{"intermediate_size": 512, "vocab_size": 8192, "positions": "rope", "init_std_down": 0.00486, "schedule": "wsd", "final_lr_fraction": 0.0}
Each number is 128 + 32 x the weight over the matrix's rms, rounded and kept within 0 to 255. Layers, rows and columns count from 0. Numbers have three digits each.

# down: layer 3 MLP down (transposed), 512x192, rms 0.117, rows 283-338, columns 128-159
# gate: layer 3 MLP gate, 512x192, rms 0.138, rows 284-339, columns 128-159
# up: layer 3 MLP up, 512x192, rms 0.145, rows 284-339, columns 128-159
down283:132178202122165112154121109126105127099112034113115148186109111101140175144160202159164115147105
gate284:128106073132134115147188148112108101183163144157104177156124098124139132117218119144173126182138
up284:124090117096174117063144143070116121109176054165147100181133091158082142133144176144155160072134
down284:104129157103083130152150115157095101151137154095083120090088139131162160111140125107103175195171
gate285:174096140112150168173184059135158154179086129113127109131110102174106171137108093149159119076075
up285:129108140173167132171180179125189140121130173124131166078131113085099117076039151064144157186160
down285:086141184046159044104148186132153153118115149112140137106134134125111102124106160077102142131158
gate286:127126080142152090119105150131117156138089078183121110124120146074124153117087124173159122143081
up286:149128145127146189103149106122062100116122081139126098138191108151144106127140131174136127161167
down286:115096130125123128139073174116161136160119098071121107137132107092153209098117092136150113090116
gate287:121099144100123074157112090165122146115138175058098166177090119120119114104153127091124175125168
up287:202166104133059140158154168152100149161165110214131112106124097101144092180101139146137095104162
down287:050104205176124093158123046104145142220114111144079088134153117147088134157144144115103142167168
gate288:135178074126114126121137151111096105166111084176126090140133131156089105082164133113092148099146
up288:087119136136128152111113088152124115145133133138080138117163138119094113136136165165154167134132
down288:161151140092108121148064134179092064086144096076090132204093171078139145088151084144103083084166
gate289:149114078106151139141105089123095093130142065106185161161179053179098115108070179152096122147078
up289:107119161142111192079132088100162143052075124081088141069182167164068165155159168098168226126121
down289:076149182120055095163122087179147184130131127134198096046101152105152132151140132116156171148100
gate290:118123088107104114103106144150107156125102109105154090140086116115113129072111098135102099139113
up290:142149147158089077078103116154145108078118138113090148118174097092115106095195074156152121158116
down290:177088110152179138120110152160143130093133124066141113141126157123123126094103122140139086115102
gate291:173112124159126167097061086120179105129079122131142101163120087125096150064117141140151161096114
up291:115172085146156109148122091148112157117152116069135115137104163143123139157094067196053151112119
down291:084158152160099163141089137111122170117181119138124037073107157103118141143186163135121108138121
gate292:132194108109135158083129158144171115124142071054145122083121085099108145122120160130167135133125
up292:110100131144214128126104099097156112133136187040139185159093111120143091168061078123125167077137
down292:152087151095109071055069122091106130088209077124047171116152075070112126105158141104184172118162
gate293:117195152183095186109157126081121151143171138126156149120111150068051073128119158179136136099125
up293:153104165157103085121119123129138132094137117100134118085126134124092064150105181142142131119151
down293:061139118123178175145117127148112150096161202138059114144134099098113135110117127114116137136093
gate294:131124121184158156150112082122186126120160117117141130126090132168137137184126171146094173185096
up294:137136137075100115096136191117151157145220132110108121112150150159092134191118137092149140118173
down294:103190162069125088098107168171142178156089071149126141181125175140150095151115099142195098160153
gate295:126143130138110138144170169141195107120139121093165100085098093036071080140092132145095174125055
up295:093189136131119157086136117020110036124098104157119064109189123157093130122104093096114091134170
down295:121105116154101153122133088168160057110118160140121132100136203123125181094156175130138095102122
gate296:117177193106124173120140186128084094199116148098099138163161076152128124125126120194108145135151
up296:116119090116142119141106132128120171094167129088090153122158154169131103090151111068162096172107
down296:145123142067082153208112140125167056139174120127127134105153147118138167153107152124125150133122
gate297:176066122196140131190151102043133151138105147181131160134102142090154132094107162103123171101138
up297:123130169140137136111129103094149148146155104127135167163108150155133127075123159069144123142112
down297:113116134151136121105146137122187150106087193101105139063071094161059073094116102116097162139148
gate298:076081115171170104152013131101150070101110121139175125141131159124162083062108157150138160158122
up298:072098170165120227098059098103065151114097105156174102166063083164112145187239110149121128124100
down298:159140173130158102132093150135170086162173130122110101070138072121198102133115105195145145192121
gate299:114106035111117084113108148134091127150094084102111086096112150111097052139116181135121104183151
up299:121102071124120158085104121110128118115091097095126153094114119077129118102128087110168149211147
down299:172193155162146136176094145115168133105235151200047104088140126128102180058117109085082171147125
gate300:165132166120149131161182146154123105155079134167034084147166113162157118117131113138191160098092
up300:148084096091131094156125106119083129072141099097175093140119133179106130124104097106149089132142
down300:097112096129109060127113135136139109127117096123165161144160127120081126161064142106105138144123
gate301:103142135079096168137100124111139157135153125130169127111186128068157105179112084161146141161130
up301:120095107168148111140102182185126137094109081121172118119106144102098194142128229090121131069138
down301:101132150146072090132143129119152093135138179154140124129142111110122144126101103132112116115058
gate302:052164122140095088173152197130093126122138109174182124165154092120129060132119108176116141154132
up302:163162146090123184166117214098119162157119196182147136121126138135160116152132120166125143115109
down302:168084124143135069094095052128142105140150162120112140139113098098152160108127140125163138112157
gate303:061170153163149106125113129138100157111108105124160129106137164140102085146159135128091132150121
up303:144130144101096177103178105109199150186174157111095181138114117121101123115127112094124162104161
down303:097122152117060179147089155147090092089127130165158109059125132105149208088139085104110132092109
gate304:093157124071138121105162132139123098155117104141129107137096116111138134074126139098158131181139
up304:155146166086167159122176078141153156123081181130098078117148161153111124103170203114110088077118
down304:110176154190132160162114155143072115115126100079147099110064131156150094036107151095100127110191
gate305:130073148125155170137121106103133053144145092182161135085118187131111126147161199127104133150140
up305:129132090073131145166121150142133099136080121155085151121127153161146127140133117094146146183126
down305:155142128132095130100156154114158164108127111124100115109161096133105122125132184111130105137198
gate306:158135121155158156083114190119128117115118084145120187199103144108128102149146222183090171095134
up306:180073107137144176133107121151152073123063150125135184148158119141109104098122170123140119134128
down306:145146138119070062122140173135079137135128132125133159121123118135142096107153142151154122107124
gate307:118069153167117090116141123133098081130122152137181088101096132109115086098116160097154118142102
up307:095152184095125124130116086113128119144117105148130109159145174146165218141085133106157115126127
down307:161136120164106102097122077120149120170074171072153105136099108088122117104119103153094088141127
gate308:085195087136098156171159141126125127128204080130155146187138175127107119139139201106132080084153
up308:122145182138160101128149096116165118113155166122207087090126159150074131098105112133181112163111
down308:167077122118116140210121098130141140114113087086073163076142114105102121142127105118139149082097
gate309:120115131106121128128110153186156178130134110159155160096139136099114098102060171143122175076127
up309:138111090138121088120121080109117093097134120075094141138080114125099107110151080141119104162129
down309:118155151128104145089133199122114157063204106153171066121094145134133155156065142106104065123085
gate310:142084124109120129164141110098139109122098099145109111170137112068151092189140163108116156116105
up310:108194174082152174103061130087098143124128137101141118123134140183079171144211084155123116205121
down310:107097100160144129125067110107173095129059076117145143131135096083138147129143140117106135162092
gate311:122110091147174122129119115108140100091162121213163146128099145110061116165101077127154139089111
up311:129124157071086091131146150128174178156125139072119098121161092165135087190150086128115166122095
down311:096118123136133158073088115147113099112150096152132121146123159134028169154126141140114163119109
gate312:131142120143119112174116100137105137172117149110111128112101146182158108129200182190103111162152
up312:122182150082119165133124154159096122149173099136116168107103118164153133115209120160125085195126
down312:135142141141144144132114106089124150091127126158130093109175096181095098164144132130172147143163
gate313:138106061089125097160123203191076077162166121147114158139113128127122092175190122156115147129132
up313:122123135171147129101148052073188117105156146120152086106167163163120117095087072024071122104059
down313:133147206101137122103127068149120124081108060094083133167127095133089170132080116130129085097051
gate314:162121103144131121128198127116114126124136143107130111114100174086142131129160156145113159183197
up314:123138147144114137128128135143154151130083104111133172139103097159153140172104112093157131096062
down314:151146120131125103119139151146122093087092083103140129157122186094118189126144130151109110099082
gate315:103098190148116200092174086109187096150186162115177155098144091137215219153158117093071100135188
up315:157180030111156150118091149213111158140109083120127120151142151112067109075121130170139141100088
down315:057107153152154172216126221149152148122094088155145114101146099109081123144090175143124154127122
gate316:092102118117133172163128141134125136123068065126155173085131131146109134070139144122142129161166
up316:081123080174135113150074108182157151049132192106157156185070137121125144142118108125118121107093
down316:056146123100152135110136083169100150105085157142086089152119190142143117080138121088136126142120
gate317:125156145138156087112118115158104147103158130122134065125119157110137162108108136116157119145093
up317:141096143122116161151091149095173168198098105171144157142134112155098053122167093152135146101131
down317:149177098143137132111143133150108092100090112099146086100123188087146162115086092130110154045092
gate318:176111120166070140096169124178105173108114164163143134149176151128144081120085085174186103130115
up318:086147139123162153150100153164097097112103129127106108133085138169073144102137143103110186156092
down318:155184111155094097155159126140079117167138133144143159141133138132175148140127116154115110126069
gate319:072187125135106112190119149145154099126137099124165098197182168095117119142158179177139147135125
up319:100194124183160146110174113106224133149124062138144107111198125116147178083160127123098106176123
down319:169087106114095127122087032100097120142088142190119092132139123167109130099082084164066120083204
gate320:132087164095074128191188155128161103113094116097163086111164146131144131128136164125211122132105
up320:121125183102169086096083144132065169171140146220116110154077153104164109146112161142090135144115
down320:101203136103132106099138131197130053089132135168157160156112109126139134078087119184128135158098
gate321:056098135136167164178130161152150149116040100106130152107126119102116149109069134087114147105083
up321:099100117110163123115138096156112155147168152144168081131097113118103124141167122153121142116159
down321:105163151126144113077136163140102120130140129104136131109093133124117136132144135086147135147151
gate322:126178148158169142134145106117103106148063049165150105142120093137157092088183109152140114130113
up322:145073134161105137159079165115158108114147155098183082207159160170115107109081108114116118132093
down322:140147130127150101112128070129099157140167069145082108185068142104138120133091108093101097133011
gate323:124067115128162064075134083072099105110103126084149117162115102089169088030134107062102114090169
up323:150119100048151079133137150066113067155137097136082178170135173119102154143150150027073121111166
down323:102181124163076161159122153141155172128148198143104100107151094136083041139116101094153140188195
gate324:113198114106159116129150163117126089152138112079128139081101126173106149126067161089112094144113
up324:185126119088092098104146144149121160124153181153114073057114104158110135106121110117085153111132
down324:071100098109072130092133135156092106189118149149152102090172126105164141064133095133149118098120
gate325:077122167176145120106138053157104130065142121167141056160143090130110152155147148178138102133080
up325:106107116118078064118089133160097130119184139093091124149096083124134111149155076115125053114147
down325:170100115170131132103172096075079144120110131136166112152138110157118160132097163130176096113084
gate326:147145110144120120150140126111143070149094134151170135144129121144135158137131145133055095121163
up326:157099100178105187101186105112123104124133107095160090227134084175171111136085140115110134079064
down326:144158130127137113160118173128110156098117152173100098167111117084063069112172112156101062076159
gate327:127084125108109140122133144135199106190124119147112144195099131126122120105137122127117145157120
up327:105168057151137138134095137154139087084107134121154137155062209130096132134078096095138085168129
down327:155120167133101115139091140106102122146145136120106159124176154118117113113166128116109085134115
gate328:123092100123102157114131160093145162121133124161173166105099133102134121130064143111209122140140
up328:142128096117142149113151154135109121115125158165125112145128084120115107173103168110151087167131
down328:090103107118131077128106105153168108107165121180111118095126088158170125122121153086111139151184
gate329:093187092140057127113112090168132139132189130134143120116158089158103133121155114105147206134166
up329:133128106139160164091086162097113116124123136168148148149111112215140099164084124157123099102129
down329:154053138163134158154091137121096125125101150067087131089142171139099093106137088125106114104108
gate330:128127114112151116167105136087142222158117075089135106131144100145137133151131113124151120112112
up330:156188132135097113158140129123208127104184125130144148131123117123152123139114162163182127075090
down330:176098126170157098122126169120133083082119133138123120100133131129099127157120069126145130094110
gate331:198092113097149144162167099145131125120135107143127170125127145122126166152128103099147055158160
up331:055196148135209121106104145146136052110110158118090098176110153147154067153130124140102173161123
down331:143091085089098146107119125078055119109094113127180147148121138140141171072214081131159125089090
gate332:154152104218180117090122169116139087120146119114131063141185100121103150117117183126075134102134
up332:101124135218161125107153200126024114163118113168087071100163140202178139101142152097056200078153
down332:110155125128092092128123089100171154076192097134121031100133171116126097134105118095123142212169
gate333:166067117195170128139149132142121135172072131124158173141149103135157163130088157183094138113139
up333:151139148187086146102151171117118134095153122170117098138130155117132164104152134104126100165191
down333:072061102173194127089167112146154079127069113114136149151114106158106123163184168118160109119102
gate334:127101160141158116053079140156137153190137110215197178184164135092166135099118136136187107139163
up334:113176157062092156113127204226139083167177105151186163180135138117248113157185121121136145104152
down334:127127113077136135170149081100100133126126155076135115061109098144107106109184118132113162144146
gate335:136144107092090132099080051168115133214101069111050141154134066096034094083111113117128076163137
up335:091136144099174090123086122108161133114115150190103175127088121092109145144146122127125171085142
down335:132136126173083105167181095113162137188102126166106122181140171114148146108111176129173220102087
gate336:100061104157140143129125127105106109152137096100117150163155070088094100146136109100056121138124
up336:133144084178120189106118110148166122138137124135138145082132131134081138089103170146113130140145
down336:125137064071087107106099114145122127061138147161090127132135114213106096167136132137150142145122
gate337:130095190124164112106166130107068091132155094102214087101124167128088128144205202172100057153113
up337:118170110191071137117084126099126143143164183137042178162108074179126123106131060155148126168118
down337:113104184073139130168095129113140103121101042141150148161178148117120134127072133141137134074099
gate338:168110097133139125118100178148059167168162179163156105137162154140158121114063109152171132153151
up338:145174147107127154093140087131197084115144070090106123073131090113074148136161149157099088090106
down338:120110145080147083102194134175150155153067078135157147077146124047113098124193092134138178186119
gate339:130160131126122120095116057113072133185082167113110078143128125109152076100135127168103073125117
up339:201149119124115077082182106122158119161151149086093129126074139119111153144114170098162075150104